Each number is 50 + 10 x the weight over the matrix's rms, rounded and kept within 0 to 99. Layers, rows and columns count from 0.

# up: layer 2 MLP up, 576x96, rms 0.17, rows 3-38, columns 0-95
# down: layer 2 MLP down (transposed), 576x96, rms 0.147, rows 3-38, columns 0-95
up3:50 45 65 55 62 61 46 47 54 41 43 63 46 46 54 47 52 43 59 64 52 43 40 47 64 55 59 60 23 58 44 41 60 46 53 49 53 59 40 58 57 67 49 38 40 42 54 62 46 46 48 33 39 55 53 44 49 44 51 63 61 72 60 50 61 47 54 31 68 45 39 47 60 51 67 42 61 49 56 56 47 61 47 41 46 48 56 24 68 47 50 56 57 49 55 52
down3:38 41 51 55 51 44 48 43 46 62 52 59 57 54 59 50 76 28 50 56 65 51 52 46 55 66 56 52 42 55 33 36 49 50 40 35 48 58 41 40 78 61 61 46 42 44 43 42 55 49 48 54 53 48 61 53 55 53 49 55 59 50 58 49 40 45 43 50 60 54 33 58 69 57 56 47 57 54 44 58 53 48 44 61 49 36 63 32 48 38 46 52 53 49 34 41
up4:46 60 37 42 49 59 44 53 46 77 55 47 50 54 44 64 36 36 51 51 49 50 62 54 42 48 47 58 56 46 34 42 55 57 31 50 39 44 58 45 59 49 64 62 48 53 50 42 47 58 54 38 49 48 57 47 49 38 49 44 46 51 37 46 51 55 52 48 50 54 47 52 40 43 39 63 56 42 40 45 55 58 47 49 35 53 59 52 45 66 52 54 49 57 45 41
down4:48 51 51 48 62 50 52 44 26 61 44 40 50 49 35 53 46 35 55 57 52 64 51 48 51 44 48 49 54 54 58 39 49 45 32 53 50 50 56 48 37 42 59 51 48 39 45 51 36 44 60 38 32 48 61 51 32 50 58 53 39 49 45 45 49 58 49 48 36 45 44 55 38 43 44 59 47 53 39 52 64 70 46 59 38 52 46 41 57 47 54 47 39 53 48 39
up5:47 60 59 56 53 51 66 24 43 28 42 64 50 47 71 54 44 64 54 55 49 37 39 73 39 43 60 75 59 49 56 31 63 58 49 57 67 59 66 39 47 47 44 38 34 56 47 59 40 45 61 58 56 57 35 57 50 48 47 59 49 40 45 67 45 43 55 48 51 49 29 54 33 43 58 44 49 32 50 55 72 55 47 41 45 50 33 32 64 51 59 45 50 59 44 47
down5:28 41 55 31 50 55 68 47 53 36 46 58 33 53 58 43 60 59 27 57 47 33 51 65 38 66 45 63 48 63 48 32 50 46 52 48 70 45 64 53 40 38 26 54 42 42 35 45 38 53 55 50 49 69 62 67 61 67 44 60 46 64 37 58 57 56 57 49 43 55 51 60 58 52 55 51 52 42 58 58 61 54 46 35 36 51 33 38 43 54 46 52 44 56 61 50
up6:62 49 44 52 50 53 41 55 47 41 42 61 47 46 57 48 50 42 56 51 45 46 60 57 54 52 37 49 61 46 46 61 58 46 47 37 41 58 43 47 54 56 46 55 50 63 62 48 38 48 54 45 53 51 49 49 43 48 39 45 51 36 48 54 48 51 43 37 45 51 42 55 66 42 58 55 47 53 57 49 57 50 47 48 47 68 50 38 44 44 48 49 55 52 51 45
down6:64 62 43 58 47 38 65 40 49 61 42 65 45 54 43 48 51 48 48 52 43 44 52 54 55 53 45 54 54 42 60 65 65 48 52 44 39 57 43 51 62 57 56 46 48 50 57 47 35 46 51 40 58 53 61 57 44 54 39 49 46 44 54 53 51 37 37 55 60 40 58 44 63 68 52 63 63 56 43 52 59 49 48 42 41 59 57 52 39 40 42 42 53 52 49 39
up7:54 29 50 51 70 41 38 64 56 30 47 40 58 59 44 71 55 56 55 56 61 37 56 48 36 55 37 53 47 34 43 47 68 38 36 55 46 40 43 47 51 46 46 47 72 52 67 50 37 42 46 43 50 76 52 51 45 48 41 56 52 45 40 48 38 46 56 55 51 55 46 54 50 53 59 54 30 58 47 75 56 50 49 30 58 52 58 34 48 47 60 59 62 58 50 38
down7:54 52 42 55 44 52 32 43 58 43 42 61 51 45 60 48 52 51 63 48 50 52 39 62 49 50 57 43 61 41 47 44 53 46 41 68 52 63 56 49 39 47 76 47 66 58 40 56 69 41 43 48 28 47 45 32 27 57 45 61 55 60 35 45 63 66 51 50 51 51 54 48 56 50 57 73 40 39 42 64 58 57 38 34 55 60 42 53 47 61 39 43 60 47 49 49
up8:45 51 50 48 59 59 37 49 49 47 52 53 38 56 54 51 57 56 48 56 55 45 44 53 47 43 51 50 50 43 44 43 45 43 50 63 55 58 55 52 61 38 46 51 55 56 57 59 45 55 46 48 50 49 43 52 46 53 60 37 44 52 48 60 52 48 61 41 62 41 53 47 58 52 52 55 48 37 50 61 61 52 48 48 53 69 52 54 43 52 53 39 60 56 48 59
down8:43 60 39 58 43 57 39 46 58 58 66 58 48 49 59 66 56 44 56 50 49 57 61 47 57 50 51 59 51 47 52 43 52 40 55 35 51 47 53 53 42 51 47 40 51 38 44 53 47 70 40 50 65 36 42 43 46 62 47 49 57 53 50 47 53 55 53 71 47 45 49 61 66 57 42 44 53 42 43 53 54 58 47 49 56 41 55 51 42 66 54 50 65 48 56 54
up9:40 50 53 34 34 52 53 44 70 50 40 68 69 46 45 50 30 57 62 69 47 40 46 56 42 41 45 51 41 42 56 58 54 38 59 48 60 50 47 58 60 49 39 50 46 49 50 46 42 58 37 40 42 51 46 64 43 54 65 35 60 59 49 27 49 29 46 51 42 41 66 53 53 53 63 53 60 40 57 33 46 59 65 34 41 56 50 54 49 69 62 60 32 54 55 58
down9:51 56 51 54 33 42 42 77 43 43 44 55 39 56 58 60 69 64 61 43 42 67 43 56 47 56 44 59 67 48 54 39 43 59 49 41 43 52 69 56 42 44 44 58 60 61 43 35 63 67 49 57 56 54 59 44 48 30 48 56 49 47 50 59 47 46 58 59 33 61 42 55 50 46 57 59 32 59 48 64 44 63 44 63 70 36 49 52 62 42 50 54 47 43 48 44
up10:58 58 55 46 37 46 62 21 36 33 48 47 59 39 27 26 46 43 63 41 38 47 58 57 73 57 55 38 31 43 52 44 53 54 39 66 64 42 53 54 51 45 43 40 36 39 42 48 51 30 45 56 38 43 60 45 53 54 63 55 67 61 60 49 56 59 49 66 68 65 50 55 43 37 61 47 67 54 43 56 44 37 57 45 51 59 43 26 60 43 30 70 55 48 56 71
down10:56 42 55 49 45 35 46 32 39 33 37 48 43 41 55 57 52 20 48 58 39 41 62 50 42 53 48 33 25 42 66 61 62 45 51 58 69 48 56 69 53 65 47 41 53 35 55 60 42 42 36 70 45 38 48 54 57 47 61 46 50 67 50 62 43 63 44 51 61 54 40 58 42 55 48 31 49 41 31 46 40 63 66 58 42 78 51 45 60 33 32 69 55 60 52 44
up11:47 49 45 49 39 55 65 48 62 60 46 50 48 46 48 50 76 55 34 70 50 55 50 48 61 59 45 63 48 41 37 49 52 42 58 45 54 48 61 51 51 65 64 61 30 41 30 60 40 37 57 42 72 60 63 48 70 58 61 60 39 50 49 68 55 63 48 76 59 66 58 35 46 67 40 47 57 44 49 50 49 71 36 40 31 52 46 25 57 42 43 54 68 49 53 47
down11:52 50 42 46 56 59 56 39 47 49 57 54 45 69 43 57 49 45 37 63 36 34 39 44 55 74 55 25 47 56 36 38 41 36 50 57 50 49 40 60 27 51 73 53 31 48 23 54 43 40 42 11 47 55 59 51 46 67 46 37 33 52 59 53 66 54 67 58 39 58 41 42 43 60 59 44 50 20 59 60 31 60 43 32 38 45 63 52 56 61 52 50 62 57 62 60
up12:47 40 51 35 67 37 50 32 45 34 46 41 65 46 50 46 46 37 68 74 38 54 57 54 37 35 38 61 59 36 43 56 38 40 29 47 72 67 55 59 55 70 40 48 52 50 56 41 43 53 39 49 43 39 53 56 65 65 50 48 33 59 58 32 52 47 28 52 47 53 59 37 39 46 50 34 55 57 37 47 49 50 58 55 46 70 38 50 66 47 51 61 45 67 46 62
down12:48 57 44 81 20 50 48 71 46 45 51 54 51 52 45 66 53 42 42 54 42 47 50 55 46 52 47 58 51 48 37 30 37 54 39 55 62 58 40 54 63 66 46 59 50 62 38 35 48 64 47 29 64 45 44 57 47 50 51 61 47 47 56 42 55 55 75 42 37 49 46 60 56 61 41 51 44 65 77 58 40 51 47 41 54 49 60 33 48 46 44 51 38 52 36 48
up13:53 45 39 58 41 50 50 64 39 49 51 59 63 54 55 50 57 28 46 54 39 47 49 41 50 42 41 44 49 32 51 43 57 58 45 44 64 36 55 48 55 55 49 34 54 50 42 49 66 46 47 58 45 48 42 35 43 40 64 58 54 47 61 53 52 42 46 62 56 52 43 33 36 56 50 49 41 35 55 58 49 36 39 38 49 45 48 44 51 51 51 70 55 47 53 51
down13:53 46 37 45 49 54 51 55 38 40 54 53 68 46 45 48 53 56 39 54 54 39 44 50 49 49 68 40 46 33 43 47 43 63 48 51 61 54 46 49 53 62 63 53 58 50 44 44 57 63 66 44 48 54 38 61 39 42 64 45 63 56 50 49 63 51 49 66 59 49 45 37 46 53 41 49 51 25 52 62 51 43 51 44 52 66 40 49 45 46 49 61 52 70 50 55
up14:41 50 58 39 53 47 56 51 52 54 51 43 56 51 42 39 51 68 57 58 48 57 55 48 59 47 50 61 47 43 49 49 47 49 47 50 36 56 59 54 48 58 60 52 57 38 49 55 41 42 42 55 52 63 48 45 50 49 51 53 46 49 50 49 48 43 46 52 52 52 56 60 41 55 53 44 59 43 44 48 45 51 59 46 53 59 53 59 53 52 52 43 49 32 42 47
down14:42 63 49 53 67 47 67 48 57 51 51 38 50 51 47 27 50 58 45 57 46 52 41 41 61 51 46 55 45 41 47 51 41 49 50 45 48 60 41 54 48 55 61 43 55 40 51 49 39 50 43 42 48 65 60 43 49 41 33 46 53 50 41 50 45 51 45 63 44 52 41 54 48 54 48 51 55 43 58 56 37 56 55 54 51 55 49 52 43 48 47 43 61 37 44 45
up15:52 50 55 52 61 49 41 38 24 26 36 55 69 39 62 35 52 45 57 48 54 56 46 49 33 60 45 56 43 44 63 52 47 36 71 53 44 65 64 44 45 42 44 57 38 54 26 70 49 66 50 58 62 62 62 42 47 43 55 52 62 57 53 45 59 50 27 56 53 47 33 53 43 32 55 54 57 59 28 42 56 28 53 36 64 50 30 54 60 58 73 30 48 38 64 67
down15:46 38 61 48 54 60 51 42 30 37 28 70 68 33 58 46 46 62 67 44 43 60 56 51 41 38 43 44 44 61 69 47 46 47 67 55 47 34 44 55 45 50 51 43 51 48 20 55 59 67 53 71 64 76 56 46 66 45 49 59 75 61 65 55 58 52 43 62 46 48 36 66 52 60 52 41 49 43 27 26 48 36 44 52 60 55 52 51 50 57 63 52 71 55 54 67
up16:63 37 43 67 53 20 52 31 52 59 41 54 45 34 46 56 44 44 70 55 44 50 60 49 57 64 52 53 45 59 53 53 55 52 56 61 52 47 55 48 41 67 52 44 40 44 31 70 53 66 58 53 47 43 55 39 51 66 55 61 57 45 44 42 59 53 55 47 53 47 51 61 51 54 50 27 34 43 50 43 57 32 68 65 40 43 40 39 62 32 19 50 55 48 60 58
down16:72 48 39 74 22 41 50 62 49 54 44 61 34 40 55 65 59 62 79 64 59 57 43 40 46 54 42 63 43 52 55 62 53 44 63 65 57 57 68 43 47 62 58 48 56 56 51 69 55 65 69 62 54 56 49 27 43 38 60 71 64 45 52 52 47 39 49 57 54 56 63 73 66 64 56 58 38 65 52 53 54 39 55 62 29 49 25 35 47 41 37 66 58 70 60 60
up17:54 50 47 52 39 46 54 48 53 59 52 67 59 61 56 48 45 41 51 69 48 33 41 44 50 56 49 53 51 35 50 51 64 57 71 59 61 48 48 35 59 47 49 30 53 46 40 55 39 36 44 35 48 39 58 49 66 42 59 52 59 55 59 50 56 54 49 67 45 55 32 47 42 58 60 51 50 55 44 60 55 61 56 50 37 49 33 33 42 44 57 44 56 40 37 46
down17:43 51 45 40 50 65 40 61 35 50 49 38 45 40 52 56 54 47 46 47 40 42 75 46 56 44 56 49 44 42 45 43 44 51 49 51 26 40 51 39 48 44 59 55 44 49 53 46 47 47 55 57 53 50 47 46 44 41 34 37 42 43 42 53 41 51 57 40 40 41 55 54 58 50 32 36 45 38 42 41 55 50 37 47 46 46 46 65 47 49 43 40 39 62 60 50
up18:62 58 57 53 51 50 57 57 54 39 54 60 54 55 54 62 55 69 65 43 58 41 47 30 41 68 41 60 47 38 39 65 44 45 50 56 43 54 44 51 47 41 45 57 60 39 57 49 57 47 34 52 49 44 55 57 67 37 42 55 43 37 60 45 50 30 35 62 62 67 62 46 47 74 33 46 66 65 38 51 41 64 28 43 46 48 57 65 52 44 65 74 66 35 41 39
down18:42 46 39 48 39 54 41 52 39 31 60 49 41 62 43 48 60 47 32 53 41 54 45 81 55 56 60 49 58 68 59 48 61 56 52 57 56 47 63 55 66 46 55 37 49 71 45 53 42 63 68 50 53 40 47 48 32 52 67 53 54 57 59 47 44 49 69 32 41 43 42 54 45 49 54 63 32 43 61 45 50 57 64 58 45 52 55 50 36 50 46 44 36 54 47 45
up19:47 42 45 54 59 32 69 45 77 63 45 45 76 45 54 54 43 34 37 54 39 57 46 40 59 49 36 50 49 18 39 48 64 62 34 48 45 34 47 39 50 51 32 53 64 42 53 33 58 59 41 50 52 43 54 36 60 57 40 42 44 54 42 44 49 50 54 41 59 51 50 52 60 65 69 34 39 58 63 41 42 50 45 43 59 53 51 56 50 40 75 58 53 67 59 53
down19:58 73 40 49 30 38 53 24 75 49 58 49 68 48 54 31 41 46 17 48 59 50 60 63 53 48 51 70 47 40 46 46 61 38 45 51 51 36 34 44 46 49 49 36 58 55 53 33 55 51 19 38 40 72 28 37 42 62 39 42 50 54 30 36 41 54 61 70 50 39 41 42 58 52 56 39 30 38 40 52 34 47 53 48 44 50 32 63 41 49 48 49 57 46 54 62
up20:57 50 46 64 53 44 40 33 62 53 45 64 49 45 35 61 45 58 54 41 56 43 52 56 47 53 38 48 46 60 49 64 62 41 51 47 44 49 50 47 55 37 55 47 54 34 49 63 43 46 41 48 59 46 30 69 44 38 58 53 48 38 45 50 37 51 56 35 57 56 50 47 51 47 46 81 35 36 48 53 41 47 54 67 47 51 51 40 57 60 57 31 59 52 55 53
down20:54 61 42 49 47 54 41 47 63 56 40 62 57 47 36 49 38 57 37 54 56 51 44 42 59 44 36 48 54 50 35 54 52 43 46 47 44 52 54 47 59 53 67 67 61 35 63 42 27 40 28 52 65 62 43 74 52 46 57 50 47 46 43 53 53 59 61 45 51 53 52 47 64 45 52 62 56 47 53 58 42 63 46 57 42 24 51 36 47 57 49 50 45 45 57 57
up21:50 52 46 35 51 51 43 37 50 55 55 56 66 37 45 40 51 46 49 67 51 54 56 55 46 52 50 58 39 42 54 57 58 57 41 42 49 64 52 49 44 52 48 48 40 47 41 56 37 51 58 52 47 50 41 49 47 54 47 49 44 65 47 44 49 40 45 52 57 71 57 38 47 53 52 52 52 39 46 53 63 44 61 38 40 50 60 57 69 65 47 48 45 60 50 46
down21:51 53 54 50 57 37 53 58 56 55 61 61 60 47 49 47 59 45 43 60 48 59 47 45 43 56 35 53 50 44 47 44 57 50 55 49 47 60 54 49 46 62 50 49 26 53 46 53 38 49 60 49 54 63 42 61 38 56 51 50 48 72 63 45 40 54 43 55 42 50 61 44 35 66 47 46 57 62 58 61 61 42 58 50 52 49 53 46 68 56 46 46 51 74 63 55
up22:44 53 51 56 57 40 56 36 51 20 70 55 68 42 45 32 37 31 56 48 52 62 57 55 66 39 47 69 47 41 77 54 78 59 52 37 52 27 81 50 33 35 39 33 56 73 61 32 33 59 70 59 55 21 41 39 46 37 69 37 39 41 61 31 50 44 49 34 33 63 47 49 40 63 48 77 81 50 52 50 61 58 59 45 32 69 31 60 50 54 24 56 64 56 59 31
down22:54 51 49 39 48 45 61 35 39 51 62 62 51 63 48 54 44 25 41 36 53 46 48 62 69 64 63 45 36 37 61 74 37 26 48 27 53 51 72 39 37 39 58 53 59 55 53 38 64 45 56 64 60 27 57 51 37 56 50 43 55 21 52 41 67 47 62 26 55 64 52 49 55 47 34 69 63 60 59 55 46 51 58 66 50 40 46 40 61 53 14 53 54 39 60 32
up23:34 65 50 42 73 57 40 52 57 46 47 64 49 69 60 39 62 71 74 57 40 31 30 60 28 45 48 45 60 49 39 45 47 48 54 54 41 66 35 55 52 64 36 44 66 44 68 60 50 31 34 46 57 53 29 56 54 48 58 37 28 39 52 47 47 35 48 57 48 42 45 48 31 44 43 48 49 64 40 51 56 57 56 36 51 64 28 61 48 50 43 43 45 40 48 52
down23:34 58 43 49 65 69 67 53 53 53 57 46 64 60 52 44 60 63 55 55 54 50 46 44 52 63 41 45 37 57 65 61 51 42 29 51 42 39 50 46 51 62 39 68 34 54 50 63 42 42 51 52 50 48 37 70 59 31 55 47 67 46 50 50 53 46 66 50 38 56 40 66 62 67 53 67 44 48 48 53 57 50 63 49 53 45 19 69 59 39 37 39 38 54 44 45
up24:36 53 58 61 53 67 51 35 45 47 41 42 50 42 50 49 45 44 55 43 54 38 61 42 38 67 53 57 40 45 51 46 53 51 36 53 53 48 55 47 45 42 58 58 46 47 57 47 50 57 53 58 51 46 55 46 49 55 52 44 32 42 53 56 58 51 46 37 51 56 37 43 34 39 54 49 49 46 57 56 49 52 67 56 57 51 58 50 57 60 42 37 63 60 59 49
down24:42 46 51 54 45 60 58 51 57 60 50 43 38 43 54 39 50 54 60 52 50 50 62 65 47 58 47 67 51 43 53 55 51 50 48 54 51 56 49 59 53 32 53 54 35 48 54 55 58 55 55 56 47 37 54 45 44 46 40 42 44 43 60 57 56 46 53 47 61 38 49 48 54 45 42 44 49 56 58 66 43 62 62 53 48 51 59 38 44 63 54 47 47 73 45 46
up25:47 60 57 33 58 51 42 42 36 47 53 59 51 61 49 39 41 54 50 46 46 49 52 62 58 67 54 60 54 63 33 46 61 43 47 47 45 54 46 37 53 38 51 54 59 47 54 43 39 47 60 39 47 45 46 55 46 53 41 53 27 54 52 59 49 41 42 51 60 57 44 46 47 34 62 48 54 45 50 65 40 53 44 56 45 65 59 18 55 61 55 54 56 61 45 51
down25:49 57 36 55 32 53 51 62 50 49 40 44 52 55 35 33 49 35 41 45 64 46 36 40 44 45 56 36 50 54 60 60 45 50 43 55 52 61 46 43 53 44 44 39 41 40 59 54 54 46 57 49 44 54 55 56 58 48 60 45 57 60 46 35 42 50 42 48 36 50 61 45 25 35 56 51 56 47 56 33 49 41 39 37 54 40 49 68 33 45 46 44 34 44 49 59
up26:48 38 74 56 35 28 59 41 57 52 62 43 40 48 57 31 41 49 64 56 40 57 63 65 53 39 53 23 36 60 57 75 39 47 36 57 45 51 53 60 47 67 49 43 41 61 51 46 40 49 53 57 39 48 35 47 29 52 63 56 41 53 57 42 54 39 51 50 60 56 50 44 53 43 75 34 51 55 48 43 48 40 51 58 60 49 47 46 55 47 50 44 41 35 72 47
down26:43 44 70 65 56 30 70 58 54 57 67 40 42 55 54 40 54 58 48 47 41 50 71 55 50 46 71 40 35 72 48 65 53 56 31 43 42 52 71 52 40 74 55 46 52 53 50 56 43 48 50 49 28 50 30 41 47 62 59 36 47 68 40 47 49 58 49 51 62 52 42 40 49 49 56 30 51 50 34 51 53 47 49 59 61 59 53 30 58 46 43 56 56 34 66 51
up27:45 55 45 43 33 22 31 46 36 44 56 50 79 56 47 56 24 33 57 47 56 20 48 51 58 53 44 50 49 51 58 35 54 60 61 57 57 49 49 49 59 53 53 55 64 46 42 69 46 45 48 35 62 55 57 57 52 63 72 57 58 40 47 45 66 51 61 49 63 45 32 61 28 30 54 60 40 54 31 53 59 30 66 37 56 51 38 38 61 55 39 38 43 59 42 44
down27:37 56 42 60 31 49 59 50 38 51 59 58 63 28 55 50 34 32 68 54 52 43 44 37 47 40 28 45 39 43 45 58 52 66 55 48 65 45 50 60 54 45 47 65 66 45 36 58 34 47 55 50 57 59 50 78 59 59 70 68 64 50 61 59 48 60 71 33 52 33 43 65 47 46 39 63 42 80 53 46 58 50 64 40 51 66 50 41 56 54 55 55 54 59 25 50
up28:59 49 51 39 47 61 60 31 57 41 30 60 44 44 48 68 27 52 62 59 47 47 62 45 39 75 65 62 53 39 51 62 47 54 58 37 56 46 58 36 49 64 58 38 67 54 55 40 57 44 47 47 47 58 45 50 43 45 15 34 57 40 57 22 54 45 50 49 67 49 65 43 45 43 67 58 49 46 43 49 44 42 48 48 70 48 54 62 40 54 40 66 57 42 44 56
down28:55 68 41 52 54 67 46 45 49 37 44 67 41 43 70 54 22 59 75 50 47 63 48 48 53 42 54 61 60 58 43 64 57 43 42 51 56 56 47 38 49 48 48 39 54 65 58 50 55 59 35 50 39 58 51 48 49 47 29 39 45 38 53 46 55 51 46 53 63 53 61 67 66 44 77 43 80 40 33 42 47 40 28 50 53 44 73 57 42 40 45 73 53 53 37 43
up29:52 59 49 61 50 44 47 58 50 41 57 48 54 46 58 51 58 78 38 53 63 51 44 43 49 79 37 75 66 42 26 52 61 56 46 44 63 60 54 44 47 48 40 42 52 35 37 33 51 43 37 46 60 46 50 41 44 48 36 51 53 37 46 53 67 43 51 33 49 54 64 24 59 45 42 68 55 35 44 53 81 58 52 48 48 63 33 34 50 50 38 62 67 67 59 41
down29:49 57 47 70 53 49 45 57 60 41 53 69 57 46 56 46 48 81 47 48 67 60 27 62 54 54 37 49 61 32 47 41 64 50 53 29 45 45 55 56 49 42 65 44 43 31 36 47 49 47 30 40 80 38 44 59 42 56 44 56 41 41 47 56 58 35 39 39 45 41 63 47 48 45 52 57 68 39 55 55 68 57 58 35 39 46 51 38 51 43 40 43 55 54 40 31
up30:51 54 35 45 63 55 35 58 31 19 63 62 56 62 46 51 51 44 73 31 31 31 76 44 46 72 43 37 48 50 41 53 54 68 37 41 64 52 41 61 49 47 32 75 52 55 65 43 58 40 41 57 52 39 45 47 50 50 44 35 37 49 48 43 46 38 66 41 47 62 55 39 62 59 53 40 55 44 43 61 64 53 37 32 45 62 44 53 67 55 78 57 64 56 53 43
down30:45 77 33 57 56 55 48 45 47 36 38 50 46 60 44 61 53 60 58 48 46 39 47 33 38 42 36 48 51 49 40 45 55 76 36 38 50 49 43 66 41 55 39 66 45 65 60 50 65 44 52 51 59 46 30 52 45 83 56 40 40 45 50 54 45 44 56 46 58 43 53 43 52 42 58 54 23 33 49 47 58 54 50 42 60 52 42 45 60 54 34 52 55 40 59 52
up31:49 50 54 53 44 55 58 45 59 50 47 40 41 41 51 64 46 50 61 39 60 52 50 43 48 57 42 34 40 51 46 54 58 43 48 51 38 47 53 55 42 66 55 47 47 63 65 55 46 56 45 51 46 64 48 56 46 38 51 63 46 47 47 49 37 56 61 41 53 54 40 56 61 48 59 48 52 53 49 44 50 61 44 32 47 57 56 53 46 46 51 55 55 42 51 51
down31:55 48 55 48 46 46 50 52 60 59 42 32 62 51 42 57 37 57 62 35 70 48 61 44 53 55 57 46 52 48 56 61 43 52 41 48 47 54 56 39 40 47 60 56 58 59 56 47 52 55 45 49 42 62 62 40 59 45 52 41 55 55 54 33 57 62 62 65 62 47 59 49 51 53 56 53 60 49 48 54 52 39 34 32 67 44 46 59 41 50 53 46 48 48 57 49
up32:44 48 55 52 45 54 53 55 49 50 40 47 52 51 56 50 55 50 49 57 52 41 53 56 47 58 64 62 61 42 52 43 44 44 47 60 65 58 43 26 55 40 48 58 47 54 58 51 45 41 60 68 57 54 46 45 61 38 55 53 54 51 50 56 49 30 44 45 56 51 44 64 50 42 46 44 60 44 64 53 56 47 44 35 46 44 51 40 65 51 60 54 58 48 61 55
down32:59 49 45 46 51 53 56 54 42 50 36 35 46 57 58 51 49 41 53 51 51 41 56 62 36 46 57 62 52 50 56 38 35 49 62 42 71 42 45 42 42 45 55 45 43 48 47 54 53 28 65 54 53 60 51 57 62 47 43 49 50 61 50 51 51 44 39 41 37 49 53 57 49 47 49 47 56 36 54 49 47 41 35 43 36 50 60 46 63 58 56 60 60 53 59 47
up33:52 48 43 55 46 45 44 46 40 50 46 48 50 53 43 47 41 50 50 44 55 49 61 55 44 40 49 52 50 50 48 44 59 49 40 44 40 42 56 54 48 47 66 47 48 47 52 46 54 58 39 46 48 51 48 50 55 63 55 54 47 58 34 61 52 59 57 41 45 57 36 46 49 44 51 54 46 43 47 50 41 54 60 50 44 50 50 45 46 59 30 43 48 53 54 47
down33:49 54 47 49 40 44 60 65 51 57 45 54 40 48 44 52 57 58 46 39 52 42 53 51 56 53 56 50 47 48 53 59 54 60 53 49 51 58 53 49 62 49 49 55 58 38 57 55 45 49 43 43 57 45 51 57 42 60 48 38 50 53 51 53 48 46 51 43 61 42 52 53 66 52 39 46 47 56 53 52 60 52 51 67 54 40 52 53 56 57 53 56 57 64 47 48
up34:41 47 48 70 49 75 64 47 30 36 46 58 53 52 55 69 53 39 29 31 53 55 47 44 48 51 41 63 69 45 25 47 63 44 48 66 51 44 51 54 52 59 53 63 48 60 34 47 35 56 51 51 51 52 38 39 55 51 56 75 49 32 49 60 45 48 51 56 70 70 60 74 42 31 42 47 50 52 32 32 58 50 52 41 47 57 41 48 56 57 70 48 67 40 33 59
down34:26 53 45 54 67 54 35 46 48 54 53 52 44 50 46 60 66 45 21 40 32 57 32 35 45 68 49 38 64 65 43 34 52 38 40 42 48 48 60 55 48 50 44 65 57 41 37 48 31 49 47 61 62 59 30 44 51 59 51 64 40 41 49 49 55 62 58 61 63 62 45 70 40 51 39 40 26 55 31 22 46 45 59 47 39 41 57 44 49 62 69 49 68 37 47 44
up35:63 56 36 37 59 49 34 53 45 46 49 49 43 46 78 59 50 45 53 59 57 43 43 47 50 48 39 41 33 47 41 32 67 53 60 51 38 34 55 66 51 49 47 45 56 43 66 52 49 60 47 41 61 31 40 36 58 48 43 53 47 56 66 43 44 65 53 43 33 57 59 48 56 52 46 61 43 37 45 65 57 39 47 40 39 52 48 61 44 45 41 55 64 55 56 42
down35:41 59 47 49 60 46 42 45 37 62 61 61 42 47 62 51 48 50 50 36 56 61 36 49 64 62 38 52 36 32 41 63 63 56 40 41 31 47 53 38 52 36 55 56 48 62 58 54 47 42 49 54 46 52 36 55 58 34 38 56 24 61 75 44 51 69 35 38 40 46 57 41 50 42 50 56 38 67 47 41 68 52 57 37 53 59 63 61 39 43 52 55 77 55 44 41
up36:47 52 48 33 46 52 46 64 51 36 53 49 53 41 62 37 53 46 53 49 36 51 43 44 52 61 62 38 54 20 52 57 48 52 52 44 45 43 48 37 61 51 58 48 37 44 52 53 65 65 45 49 39 53 67 41 49 24 50 57 72 46 51 56 56 53 57 79 51 55 62 60 55 42 60 41 58 47 59 49 58 54 44 44 41 53 55 41 61 33 54 50 25 43 31 55
down36:50 47 53 56 36 50 40 40 45 52 51 46 44 51 46 55 46 58 51 55 73 50 49 52 63 49 24 61 49 73 43 42 51 58 52 67 51 55 51 53 47 53 44 58 64 51 53 47 28 44 54 54 66 43 30 44 61 64 48 36 38 48 52 59 31 41 57 23 48 37 42 51 44 55 48 45 57 53 44 36 41 50 65 58 55 39 44 59 38 62 62 46 60 54 59 40
up37:63 44 45 23 59 31 24 79 40 30 63 45 64 30 39 41 42 39 50 60 36 66 69 61 65 29 38 64 64 58 49 62 76 58 59 33 62 54 43 60 35 45 59 65 68 46 35 71 53 42 18 58 40 41 56 36 57 50 36 42 52 64 47 27 47 64 58 38 68 70 71 45 39 48 48 57 68 41 38 69 42 53 55 59 56 14 66 47 67 37 48 69 59 49 62 47
down37:38 59 50 25 48 46 47 64 55 40 50 57 67 40 35 43 63 59 65 58 41 33 41 45 66 56 49 36 60 50 32 21 23 75 41 59 57 46 60 53 40 73 55 55 45 61 36 55 55 60 73 52 53 55 70 64 64 54 38 30 56 60 64 42 52 43 77 51 52 51 33 67 48 72 47 64 40 55 69 66 59 79 56 64 49 40 41 45 38 46 46 45 49 28 41 54
up38:55 48 28 48 45 57 52 43 52 45 47 52 49 52 55 59 35 51 51 39 40 50 59 59 55 61 50 52 55 57 58 54 56 40 51 57 41 49 61 45 56 46 52 41 62 58 59 31 42 62 50 57 45 38 53 51 40 51 46 43 54 39 55 50 63 57 51 34 52 61 56 46 48 44 69 49 67 41 52 46 42 35 58 37 56 46 60 74 40 49 46 65 43 49 44 54
down38:73 34 31 47 53 57 51 39 47 66 57 40 37 67 56 57 65 48 38 42 47 54 53 61 62 48 49 56 51 48 58 50 63 44 49 45 30 44 48 43 69 40 40 46 64 61 52 41 52 68 34 49 61 45 70 51 37 52 40 53 53 43 52 54 76 59 51 47 55 49 65 46 59 58 61 37 58 51 38 51 40 36 52 49 50 38 68 71 57 30 57 65 42 45 43 51